From a checkpoint of a small transformer trained on Wikipedia.
Size: width 160, MLP 512 GELU.
Training: a variant of Muon for these matrices, 256M tokens, 10734 steps.
Each number is 128 + 24 x the weight over the matrix's rms, rounded and kept within 0 to 255. Layers, rows and columns count from 0. Numbers have three digits each.

# layer 3 attention value, 320x160, rms 0.168, rows 248-319, columns 0-159
110118110115129131140110131145142112104135153139130146091119122092129135124114121142099103156169133131145167132084082107109127108156136164126138120119133156110127127131127082126126126129117143125099149167140135137117138115117102116121131157145109159135131118122130134107094097136125134114119116161154135181111152117133155121099104116156142124117184155186138141116124114132168147120130131161107144122114122118075120123102117126096142156106152120116127129152155147117119116138118129
125109091109154133121130147143129099170173160151121165109128119172127096132156128104132135128174105119095117092119149133120134120126093143118109142156124166094169125141155139098124140120118141124131140148103137126160143133107160153145149162076110126140118151138101116125072120143140128105132113135087130139107109115117083130139077124093106090131105133138125106100119127179147164137132142138087180119153139102091091120140148131111126091142123126116108094155154130142127151116127183
113126130104122144125110132100127132130139130151131133138137135112163142137088129126108122108138159113145162127118117156085144131127123126133129135100167110129142122140095170161126096137107114128112128135158178147112162163119126141103109120137104149118120136117119107145123112140142104128102165117107194084122119125119146135130135152149129138110133163108141140152147136114127089157114135141123115163117130109112130107109135137143148125098156111091099135126145103109144127127103108
172130153126106159123152146130113128158107146160143129125098182107122117136127099145148134109100138150120126122151139129140194122111124117111156125097130105124133105145152162125091126129129119129131124148121142187103121153127118095155081081129123116149098152124127125135114140096131115123117109133111113122125117119138147097123114154110155147101100122092104128148126167113132119112118145104134127125132173157146109137132103146151110133146139116120116119111100140121115151134130095
194173104131130093128144105131125124109081110132125108115175123077123132128127131109146112106113145140122106106122141106127158144139131121126109109157150124131163137103157144150160087129112136130124142133122142105120133139151158143090110141140125146141134147141125134127127112120083129115123123140118147134124171134074109140126138108126084140175152136121132136141124158095155137145137110129113151104072130151133120135133138148100109123126141087113130144109143114108160138143098098
113127129148139133143106164115129143153153143111134144129136106123125166131115129138094145114134164133118137115091153111114106099132116145103137152141141128073112118126116141130131122087149139141136127116120173158114135136144107159109140156114118145096145146160105149122136104141133135147151071120164148143155119133084101112154107103124100155122148117122131089122141124144136135133148125127091119132146116109111127136091136136096125147112116114106116114150123142114110147155110110
123147135095136119126116117140101124160145144094134158158108131124146123141104170117175166131129153148115112150114138139161142139176122135111130127099144125097120070112148099132118152134106147153119148134134155139104110112135086121090131118150108121131113144135111138160126131164110131107126119152130110138159141098099118090139109155111123072099124160109103111111110129114124134141123132138107120163124122106121145154135109157142150146140127157106134104146122120141110160126142118
124126152095146156137103076121135133160140129103144139114123116108134113105110162125118134152101119138100140136126164143113133133120147133134123111146124145116146133151135116109137136100120172114127130125127152101143084121146141126129158148127143113121134122139115107149110110129121132116116111168126126138166123120093136156127127132110158120148134128095105124108158070188140131112116173139134112095135134119105127136119131137134127119127118168123095144100126164110107127136137125
151098125133167094127127146110173131162121118115118085168125146138117115142146155124105093122120113127111139132159161131119133120086158121105115126105136139098151100138111107145135104158156123138141112136147120108132122117117137119139142157137125123090123172134092153131138141093135148134103140094140121144144111146142096104163115123111100127162121158138109142129111139137129131102121145170115115144124123142123102139118127150114147137126115161135116140130086120100087114182103101
094141072116106098102121128158128142142143119130122147140112132161096127122115107106105146132151151149132140088158129154139137115093174159098123158133113157117132120116136124123129108139149138156136143109116135178133104137095147161123117134140103098165121151107148135123112101133131166129111145115103111107118137153142161122151124146100133110141135116137098140114098149112104112118142106110067146129125129115108181146157157138125132114106153112151110131126142118151120104102128124
162136167150100104154118140161130107111144148142095150126123088138123159154153139133113115160136128151107103112142107128120140113148124145146121142142138146124114162109127127110117150096102099141105137126157144131109079126129118121120110135134140102118145148141121127082088120147132106156149157127138118108118135168150113145105132123150120156123109076125107116119089117135126154163139107136153130124147124162151101096103124152118135097132132126122142099172174080076108157134132133
103142108140135126145154097121138139110137155101127135135105125143124152127104127097136141128121127135146157153116115111109121124159156110150144125127124124143092136140106148154146167095094116129133124104120128161121112123126106130133087084112110127140142149156122113133126121115117115138128128118147141118103152129139139170125179121123126107139119116131114113136115124138129106143140095114122107130147102160157173141109128138164123126077134138107116148112140139123138126114116105
118144099128108132145121134136113132130125156144144111125155127080125091106110109096140144121137128121128139137145167111147128171115130124123153141139112154131143126148120124105140127153137123140151134131128140133098150139136085099150138158106099104131100134153168125142140103109137138142120109144103112125141146149135116110114136168091124084154137163093116137154133131098110075122132120119133111129130100078151132148127124114124125131137145109149090141115110097129171122131130150
099160133104146149136149146146094130140106117118182090155159109107153097150115123108100124105125111130128100123166127124126127118124133132163142136125117138126138134144111143129141118123144092131106109125117131144121083111117118149146172123127100114130152128133124123154129101128095114156137135151150121133143154125106146076136103109104137129123102127103142115117133128104133141089127134152126134119121144115111122137132101137146154133150132132153135123158137134119117119143162115
111146101108142133130109132109133143120133104171144146110129110132124116129128141138090137105136141108118107137122123179135146129140133098080086135131125107151089126125121146131145141153086172107144088172106118105145134153164125168116114145080124091128157127121151103119118093152132120155196114110130119082110103141116157133111104158110128152154136153115130146105122119148103153157140110127174174124121168142138104078129136154119135094153129120117154141138122105140112126116137104
136135109112132109132117116102164081126145136139140103114128152090139111144096142111141123133143125139133147170137105126119139133115153124142151139127108107096125114115134137157151133146108140136146116114098117128144168146114125121134125132111166114117116116120153117108158114142138132120127145133136080126129121092127115165145143123123137118118140121142143131138127082155152108137138118134128123115107132114119154131129078121147136128109125155134136115127096135163119113146125138
148122146112156142105159137131093126124082111129158154131174136081143127137149126118119142122171115150127118117113132132123125137113123131180147118137118110136158131145123117134128110140116142095133099128075138133136158120136133121136090109111109133143123121093135078147124112128116118122139129125112104142123129122123115127168138122111153119122140134141114133098135138159133156115123148131141148132132108124153128119167155114103134132107117122163149103123104137106140106150097110
107150132117139147144144134154125114123102129140111117121120125131132134154143128120098056121146110127111100110115118149134167096122134103148136141129074111130125128101103142128132119147121096109122134120111135096159146136168117154137105118119107103136142125134107093147114098144121151151126102104129137114120121144141134112118150157106128146110121135163132094150145156129148149156144120111132147109137158149125100118173127153129141138135102123114158163136122130096169123136133123
128126084135137117146120120134109122134115113128125124130139149113124129105128125109137111136130118125134105124131130111147163125097149141163110101135132133131147119141148119126140085159088139125141128130082108130139143141127100127148134125136125149099103109156120124166114118117133111121089132136141137125105167126142140131145157142135121137142132137123085151161149122142120079112137145128151140124124132112127099165108122130116127121097108154132124161131138126114131143163113132
132134159117185126098121122109148119116125119135122133126127119100101096107147113134091109096152141118104145123118114132120124146099105111155098133132120110125141142161128135140149118122126158134149086129126165115106121150116150092166122121138161153158117143133097121122116194123122128104135128162111158124117089067131146103138121094099137152117110124100158109124129127115180144141114129168142114145141101150158115111107124141106148149142129086146160140170133121135144115125167126
137114098123143121125124123102147113119136109136125123122151089118139131146146141133142139116123126153125134158119093113128108151140137112076136146130130145151121131167130149106106140161103137130151090162118114114117117154151113112113107096118135128119140141102122093138110125137142146127167103131132124099104131138132121179142145128121152158139093120142126113123148090142123147133127129141125113118149112142145105168126135122146127132128113074108124152139136144106147108135159137
102130141101125140115140113102104134101092153114128067129126135127154107150129116136146132159147171147094122111167142131125135129132100126174126138144132137128098144129117120110135158118124120137130122142129126110126134108141108131172111133157129113108109152116160149145153118108164134126124147113140135072097150132126123098145104133119144169160108075129165138141117113167148113128118132128181120120091091083112090138151157109134122132101145134111105133122142112098123127116158099
130126099130137105145121161174124121141135184148112114132104149108122122142124139111131150149151108138142127115109097152125131159108138131143131129131124125091128128082142140087119129175124114152066165095115109153114124117126128106102090105116110135145061100094112149103142140115144120140099135113094130149102118136130151175115183127107126119112133112150137132135158133147146121129123132118103168147150150113118165111168151130145161128098098140128120147090137130120140121110105130
115145134137117136105172099106111136141120115131127115127133154148114124131139141143123134136178145119115084133151121165159124129145113121112113136132135117121109135118112155111148120115117139100155132151083114141127090138136122172124109113152133142115142097134137154149086128097132111182116159129135115124100148162123150137125109119136145159153163100163125143121106094161079146143124106098105140101113138155147125128147173124102141119105130136122121136158135101129082110116166110
144108152102145099167083112148135151138175131134140108139131098130122139114143161123146108101130132137111152166127103092123165135113126161085098124125163124125145139122123155095102116161118122108117124133122136140170115111103147119092163177167093144102131149099102100159108081143127140084141126164152122155146119103147146165161158106092124151131103141157141161104107128122133119109126136158121130132112177099107086123116109119143127086147148120086104134151140116123108130157140096
100160115134125109141108123119129122123129135145138132121135159162164121142149144114145102138127108121140094155120120122122149078093141105116129114138100106107131107117114121119136096124120082130111126146127126142148128123089146127111119116164145136116152114121116152112132118111124136127099138119151130097145147135124135138125110135093157133143151099152146101170119109137151126127139128124112167126118137140152144142143133091145149136130119110113112114132138134098140120146121112
115155099133127164143120089145126143147155100121129123140120146096135117088156129129131122145122113120164137166103120171076131081119101140119144134094149149149107138118107151142127120118119127121136115125095132126141135129128105128123113097119117115147140110120132120135098125093114088152153143140125158138153145131107147149107153108164117172124103144120137138111133118137108113124112135124126142139134159140104090109138123172139114120130134116123132130112147142124127166113134129
133108130127127148152083122111128099142118149131134111137115108121116115136151105100148153135156136154112142149127149132137113104134143151148171132111130140107120129125140107138126086134191124132112168102131138157130136122130132117121129111144163112095132102124150162129168105120159162120106120109116114132146189142124111088137135116136123115148119149111112130123109161104126124136128137135093114085090117131136143138121117140157124146128121118163124095118125120157129101157100112
144127104138121159147135142147145142145121128096112124110093125158116141143102140133112113124121132176104124092142144119111127117151134098116146117135146156162141119140143105110111143135113131140140152086157128131111107147114127148121141119127127129138116150130141126125135113139133144130093146102150138138130145146110135140135096125148136119100098109152101152137142110125103120145159109092123131109091148108090122147133138163089140115118113113106107169132107126146123131113138158
124093130087120116141096129112148122112103121093095106161150145121132136166102131142126087118128103130137129124133126131134132157125137125132127136128113099122156146104133126125133130127131128099153125137124125125121143132124139142123132141117129164110094122137106125144139105120131135071132111156069116140124118133138135170131160098124153147125147120115147127105100130126166149111153133120134138106142113121148132122146115099148126115117109129141141104104120131134146151153140145
155123146109177143126117141134115131101113083150119164116141118121131121114105136140113168130092089131175165147109098140102152091136129118129142130133122108113097110145127144140123142120158125153119106155097128133124153105101156100181109092127116131101118139134081118140116144142122105106148083114110145116136152122164118126139130170141100146148140150114114132113158123106139128128142131152146127126151127162170136129145127128117043128138105122130150107099133148132140144147117116
141150146062138136116142159118127123082107082150140136102123096157135177131104121165118118150119128072145127095115144131131121083088182115153121101125122142126114126130143162137138130101146118167142131101105145156129129152099125142135115149126157155119139138121122133110141112133132145097094146105168109131127153118115135068130134153111097111141140154130141151131116169106097185151166123122120142155100140136137139148123135151120119119101132163090144128102085142143131088119132125
135116124115104118117117117135139116133091139125131131151113090131154149137121164133147121124145154100130109165125097105148144147140127132141118132103153102123135151104123135107112110127098131125126102137111134110152126146138137151137122103132132130110119135103139095175107162127144115144130141124124090139128105105147185154146132147109145123124127118138117114144125104155121108105114155132120172148159147150129142150130099111147109120130122141133131128127123152139117107107146100
118131106158117114151120108110153150090106141116127149116119117154131151127164103120114121149119098126138136147116123135140094120082151092118141135113160114117146176130126138103140123133119131132102111138113127127124146112139131113128112144129141131096117122079137146137132141148138117125129109130138133125144121134116136158128106134129128144138131110137108139118130121114140127112131143135103150139135134122123146133127119114145161126141166129163136110143127123131129114115126106
148147157107130110134149096104128117126151134105133119162107131146123116091095128150094125097119174110130120175127112133099132148155119105144140141087136102138125151140114147120101150069110092146124136105128133087131141132117127111177132100117134137125151166123102143119067120167108116125147117142165096122156115099129120126126149108139149131156136107116153148144118131120196135124131091143121129143147107094141101136104133135151102148151120105106161110134128118137144126146162111
152149126145138133133174154155117133118154125117114110136132141142128130119145156142116146138113110126137134143141123138096147132132127139094134112131115118090103128152109158141125153116158129101117131138159146103131103106117130117135122121123110093104114130148142140129118105131113130128147153123170111108134119125114097144108124140137126141155132097141156114121131139127119125126133103146128139113116136146107051138108149163107109120136118141124134097133119101129143161107161119
137146134110157142121114105106136124143112122115135167122135141118112106143091156128149119107140120131117117112148109131145134148139122089176119114113125104114148144116110087143160147104133107126134098160096096127148137140142155120101140125156126112127144104128092151149121130129125137133107107108143111142106115090110140114123128109091119141140128161081136131137127137136142167127156148130163170097125148158144100101104119119087151139163138146140164128161105139119130140135110128
152098126122139118140126117106110134143121121136120125172149118126154134130136139170136144126139127127146128126157150152116119144125145121114125145125116105095140132122176166124112123128140109141142126134129100117122150088128168147130097108172125132126122125116108172101130128144159121120133130107144066072129096134115122145121130143139126100148150124149107122130126141112149132133134121144108142123134132133159102111119146091116109134131113110116129101107114125115191120109109117
136141128115138148124113123109145136123128118112130156109122147164149133112156142117144125127104138130111132132128126118124143132138110070151124108104150135145142137123128103134142132123114137111112146135133122091121164121130131119109143125097125142125141101144115119141130137124112118100139107099140130144111134139127098146141134124128142126128145102084118114110099147146133122153149134085146153101127136137129116113117122125145114136139140143147139146118100140166140137110145135
117134112122101134133167115122123134139112100100136139131122115138130130119117104112148109121139121114120133126128151124126103110115136149153149136135158137120137132124115110129142115101110121133142112130134131145137135121123131142139105162123132105166148158110151110101099127091109124158127170138146125103155117146101113108148079154150118146134113089163097157140157120140133136109118138130115120146113097153186136103116115103163148151141181140129127116146127134101105088093096097
114086110111143143158129155157136088112135180124127139153102110122150141142114112111151148144173132137136128129111151132125146116117113176097130150145112115129124148124134123109117148136120131122150110101129148157097119159126134116110115153133113158155078140134119115101097130090120151114102170141136108165140114093097134152139107135098120087109143163153113143120134157119117154163131125141118114144116156118158124138120142116135158106118122142142105116125109144103128118111107055
141113146111149118108148109117119124101124132112125114129091119151148142147150113136105103123160137119115113136129147130143139101126115096149125090114129133113110151146150126151116097106108125123156104117159150130121105132122170151128123141137134152153134104122127141169121153118139113123121129101122122161118132119153114131151128103141103106122161121138133133125092144131120135150165138129113139133125120151136133141112111155132110094108136119123117127123122112141144120126162116
137114142127101124129101133134142125136110122141114153134111119142135116107102144147105119135135142104160134139117142162130161116129137150115125133148099108135119128105145153114129087125138158130110141112132147127142163124124130146131135101101138110118097147133152135125133137100130117127134110144116137096138112113141154093146127141122129124098137135113127102139128121142150103136128098093146123137119152138118155141144095146129110122143111143145116134128127142136139142112140104
103146147092145100175135102095117122123126115121132146133137131107157152169143117127097115113121118129140113143132112091133086146085145152144155112114104115118174105147139121115100144128110124159120151140125107091121125149134121158138124115135121161070100116141155132121120127157150143127113144098095109106104123140120132158141109162135138100151139123138133155120133111110143106107148113136109115146179126117116142137133144100134116105136153114174147124123117124144107127127145125
136095104141100096136121093115139160127123118138125127093121150061130122119099108122099109140071111116158162181132143135123120110123126111118151131110136095145126133108110158110143133126126136146147120159115116118135144139154137138135119100128137150135116155124145118161106154113122122095125136136123121123133162124159124144118142132129132149149131135136095113141134108118131121122111145141122128115143134161120159129146122112181091119129145132116113147131129135119145103101131151
115114106137114142138107119116108126147098144146104122093151120100152130134143115141113128141103120116104112112137128098119153152146108135122117136122126102167167096142116128135141124121140138136152131137111096129137124116105136135119145101161159151142103107132151129168117134165140118102172148139132136139161122109139144130104106177153107124114080148112096132113144174124114121158114114119127151119125127119113102139159123125136142108146123077120115091111161118118145138142113152
141121158134139125114107118144123125128132144152101111122149101113104135164115116135122134085163154112080132078109139117137108142129136152173119130153143124121168158109155128104142102161152172120123156084112148161142135141116168143140122146126143116099108131133116130121138139142145141095090146128112089112129142091139126111133155119113145117114103126086114127120101164114147128126125141151131119099116142124141129124148104156143119117132085147126153148146095103148115132129112126
117130102113136155139165133150107086109112110126130144146120124176122144162146118130127143153148143159119125168098086105096143100121143147163127133098120123150105108138136124152127133136104128112134090117138132088168139122151125155121134108120116123148140142135157086168134104180126132155135143122142131094121134128115137150123130144155133132108138113128134131120106162096096123105145148108135106144136098122088114127107130148112097095102121138156145102124100127084131124132127157
116132144176085136123142127122133145110142150111151143129140129100118144131120126103147108164122083126139104142132135119108133128130132162156150109136108131120131152098120097120124125118084092106135121114120138127113110138150095133168141099137130119117148138145140109119101121138092106130096121170191110172154164113105129131125141100153148132109096117124086123142160077138124132093130142130144117116086124134110133174148110139110153146125120168158124126178135126134144127142116096
093123104147133136152134125126100106121152141134125134110119150143152107145106115126132125137129155150117153125136139142142152133131113140110123142152123114135144151130112146081147135131138113170141092122073084138124142107145136152120124121132123116119110115151144126166127115103138114149100149124147129121123135117137140123117124174064147079136149139125119125125117133130099115128141093122120138103153114133105174148101120113130147116118129143131108121157144151097137126080134140
131106162128092140129113132129116155121089164105145158114145116092122134154104125161103118130118119120115106135113139131146121140125101104163158132111149116146125146091112125141138155163148116112112158133140143119086122134155108114142143129144130151087135134147089133125146147120127151099080126153106146124139123117132122091119127109079149142135120129098159137128118143120147165111119144130168127138118124110132126109147139128113127147146133168117113146115107123079150128142118131
173122140135121148124149128120170146119104149114125129129099135158113130118149136147160147135128116127138144118117121148122105126147119122137112116097115113134134118096137157124098164138134109112149113098137145123109157137121149117129109060151138144124124113133139148137121171133139138126096133097089130163154138140111157114153113110116140146105131159166146127136104112097141115113095143106097129149121130145117131109101130121115120154119077116156125115132134135151150117113099147
168114148146127106115133121130119131106125138123138155113110112166148115142080117109097144132133121136127133119146133159127159123162112138123138129129124146126087175138172147093124152113104109144111118146133169152104148089103157121138122117107115131135112156121128161106103112131102107136131127120113140138114133145128117144140085113133094132137169119139111145129149108144122151114132131121112144149122157114122131109115122149092131101133140153156126105139140120089109130104112110
135103122141123113089130162122146112120126115134149122118161144123117129114124140109116161139150141125143131113119126155147133121123144132151145116115132109126117105129120136158152153130181155129099145137093123128115123126127123124154116118088143097112132115109120135127137151127139136128149145092141108117103140120118109089125135124120120127105131128112111101140128153142135131154117147130126132126127141138101112108140148165154127144124109154148142136134102122129120113121127114
148112169126114117122096105158092136178107182121135127129167167104106089147108130120105144094157145113116132129149146131120126135148114131164147135141143116133158157106116102143142151066171100126121154119140137172129070112137147119136115135110083135165113117108118133137092137102140095124119133135117103140154121103132136136114108109156115116108146144111147141128109160119139141136100132138109110127120109103150123111166129130126133122146151133133134124137106113115139141131111103
090157173127140131114119115130121148176110134180118135133131132133110146135125144147148129121136098125107106125121099150155135148161134119143098136148078089114137092103112094136108166114185112100139135126122125119129123154135132096135119122107148130130138057130130099141126135128150144116104117116160098120128149102136124124140136143120139124137128173134144125131141114137102167116119103124140128111115122128142094132133136113077119170118131136142146142136144128140151108102102111
117163107153162145127158118117134131130118140120144108147124128161153120112148130134126149110121117119132109120117143137145100111123100112113122145146095133135140119160125139090145151132119143114124094123123105098098127105166154131120136149117107097118137105108116135182112114120128149153166134118145141143146162157105110136113091125106143086103119139127125111130140108096088129136125154152094136085160171102079145153159126121116103111114131119140155150174150114116123132120170126
119123145091136072148124132123124099130152152099134131104133133162142119133120108115134118120115146120119128114129139126120147147109150118133124101135112122103138131126117137120154143127143091131113079130129147134104118135158118111105102130146168133129111128139100132133106103134139128113155107108158091135128099137128117093101124163058121123162139138142174100142118128119114179158156144142136140135154113128179135114113136124152107142079178119130134133146134162152114108157164073
147115116106130126155097145129170157099112088130149147190156098124127176108123139100159173156128131145129121118115162139129131110111109124108115146132114131120139114149143120116111142119110150148126149129110135118108173141129099129145115114119125145108115136117137136082139092137122114111136160130140123132127158151117121130152103103154128078111144147128068124113137111129152110159124146124134150162119161075102129139138160104150116126130100099154145143144131141144122149119103074
096141132160129122127147126141098140135146153139134134084146172129113132141176121128109114134162134159133116144135143120110090142085160154136154099147117119077124110140114118140143104132129122122147133105148119128151078106152120135109119106139130104156135126121169121122154111106136128139108133124135136104130103123117148162133137118129126125104109106161122119135127122147122121137134122135109123113127106141133152144145146111102184148117144132132110137132118101119152104116140132
136141099132126096111107164130156101096136147153136092147087154140135091118148133115105115150114155138137124153142135134124123098103157109120110106124132156115121156123109095141133121136099110145144122122134130110118138141125113117163123165094118114154140131127154132121167138133130103166118124093110122161153128144120118153145128122110133148144149127165126125126136116104088091133131129125094136141125093094102147140125114141152137143114122162124149111107148129166139098155134145
146120118127133141119144114128132172134152115134161110110092156149136090115118114109134131121107102142167126115157128109105122125133091131129125107130126147136129136152133109067102118099135104176104120150129123097135092107160126123117140101118120162163140155108111120139135124109106104128101126126118157147144159151100143135147099089131094071148131121116131142129130137135157152138128174116128147131144166142116131102140129104122145116142163131144146134161109132135102110118131131
125130114135151172113140140165120133134132139116112099139112126161091137145131115129134129143139130159088097139116097138116137135172099118158098137132145108118116155141114093117116141119149109104133124117147136130141099103122181142170127135126147105126132106123140130148108124143151145120097125104113118142153138136120146125136143131158172120144145114139129170149133124098141103124130154147084119071122112145145122107113165123146110145127102097140147111096133088161097105123130134
099136164130154116105135140123132159131140120164156131158130146160089133156130111149136148116138118135117124153119118131168135132157118125108101136119120096133100103107116105134108148158146133101116119119144147116131129103135116132113136121113127135134139099107132136125168122154108131110131125162150129132144143125147129120144120112134151117124143144105146132093100129120109167104138122120155107125114115113121156104140119110127122110131119163158132113115110100139111126150124116
134139074133120119136153113142093101148139168141148123145128147142140104117144089121138149110159109113125130131163111102145144130122127099092130135145104112109128137125149132120122146137124124133116136162147154142129127127130111125150092113135055144140105164125129137137119166144119141129110148124127136102129136144096089146153089162118102110145146117154150113164133162112140102106141132107098125135132123110123099118152120125143117139152157118113156129108114133117135079137130129
126117109130135098152087089113157146153138144111106119151126101115126133138113124114183124139105118109105176145108142096131128130125149134136142119110166130136139164106097129104153138113115084155113120160119103130118105127156106135107131165154098119109095168116146125171118128153151153120119088131132133122148142140122114098113141143123100121091078151068140153147105150126124118154158149120174135148139149146126121104140108119158126131146152133086122130109111119108093138164131142
140150118119143144140135122113126141117127145118137139117121123123110128116140124157119107133147103123129137145102116131111150151085133095132129120137146151164144140138130130135136125148111112143111140098127136147097125116134134119120106114100125154131162105107099128119111142083134138123098114135129145150130118158110127125154139124113117114141120137129146176142116137135136140156121146130086136131101089148165168123149137119103148157102179099124117150079117116128158067137110138
130140131135122137125120120146119080134136138119099101090140152133146092146099146118153131132121116151134149117141092105107160119130126144156149141171136117138154095140117110134137137116158149142111136138103126126129104117133147102128138141119133121124116111128138104138107123125111137148171150119139125134145126133134126151105124155154106104123109112109101125139136131105112123156131146137111122106117137133154115126146075108129112139130161127160153127159120102133088109138154130
106115127159132119121142120152148115123127141143133132082127106099127122129153117078127164136170122153117148159134089147116135131116138105141137152109145100123115113127124127168143140136146131121119102149122152140129110156126139106149119122149150114135137139120140109144124186149131137151122108122160104120103119115133135112124125134104129144116131130120093120159117112130147108149110136152131133133140135166133133125114118135104132125144117111164087128135086134134111118139118100
166153122117118076106138110105142080133133102136116153149126132114122094146113159145156145121151120139110122131149143112145153152144143146122126155137085154165129129129160105155148145136131139123106114144109123165112147115156106126093129090122137100120137115122109169136122118094146136152138117135134131114095140168151107136154118115116117132143104106112138107128144105162120135133123119117117093087130096127118154157141108140124077122088126134118107134130122136144107154186108135
122122137123138140121092123093136129167122099126131107115132106119117163126121119115125118127098122118109116137170125151126118116136111117149129143132118152099111083141151122127130080168131176142137160126118116107123156121127125140143138122133161148123123103145112125113146133131102143107132149124139149112084146126125113120121154112156130139135109141121073105126166109140113142108122138151106133101106161117122127150121125114115149146134130136164167171126148140144108122113131114
167109189115141158117129128098121122135128110127147131124141090108114135144134137127124151090140117110103145149109127103080099152147114158136144136115151148121094121132148155147132138122121149123144151125134152106089131110112157125133135131139111159136154156143110098111136154139095151137110110139126111135109122135112095163132146108149126155115118122129082135115155123098091145131117138136075094121121142139151133116137135120087095127153127117144123116134112124149141102123128140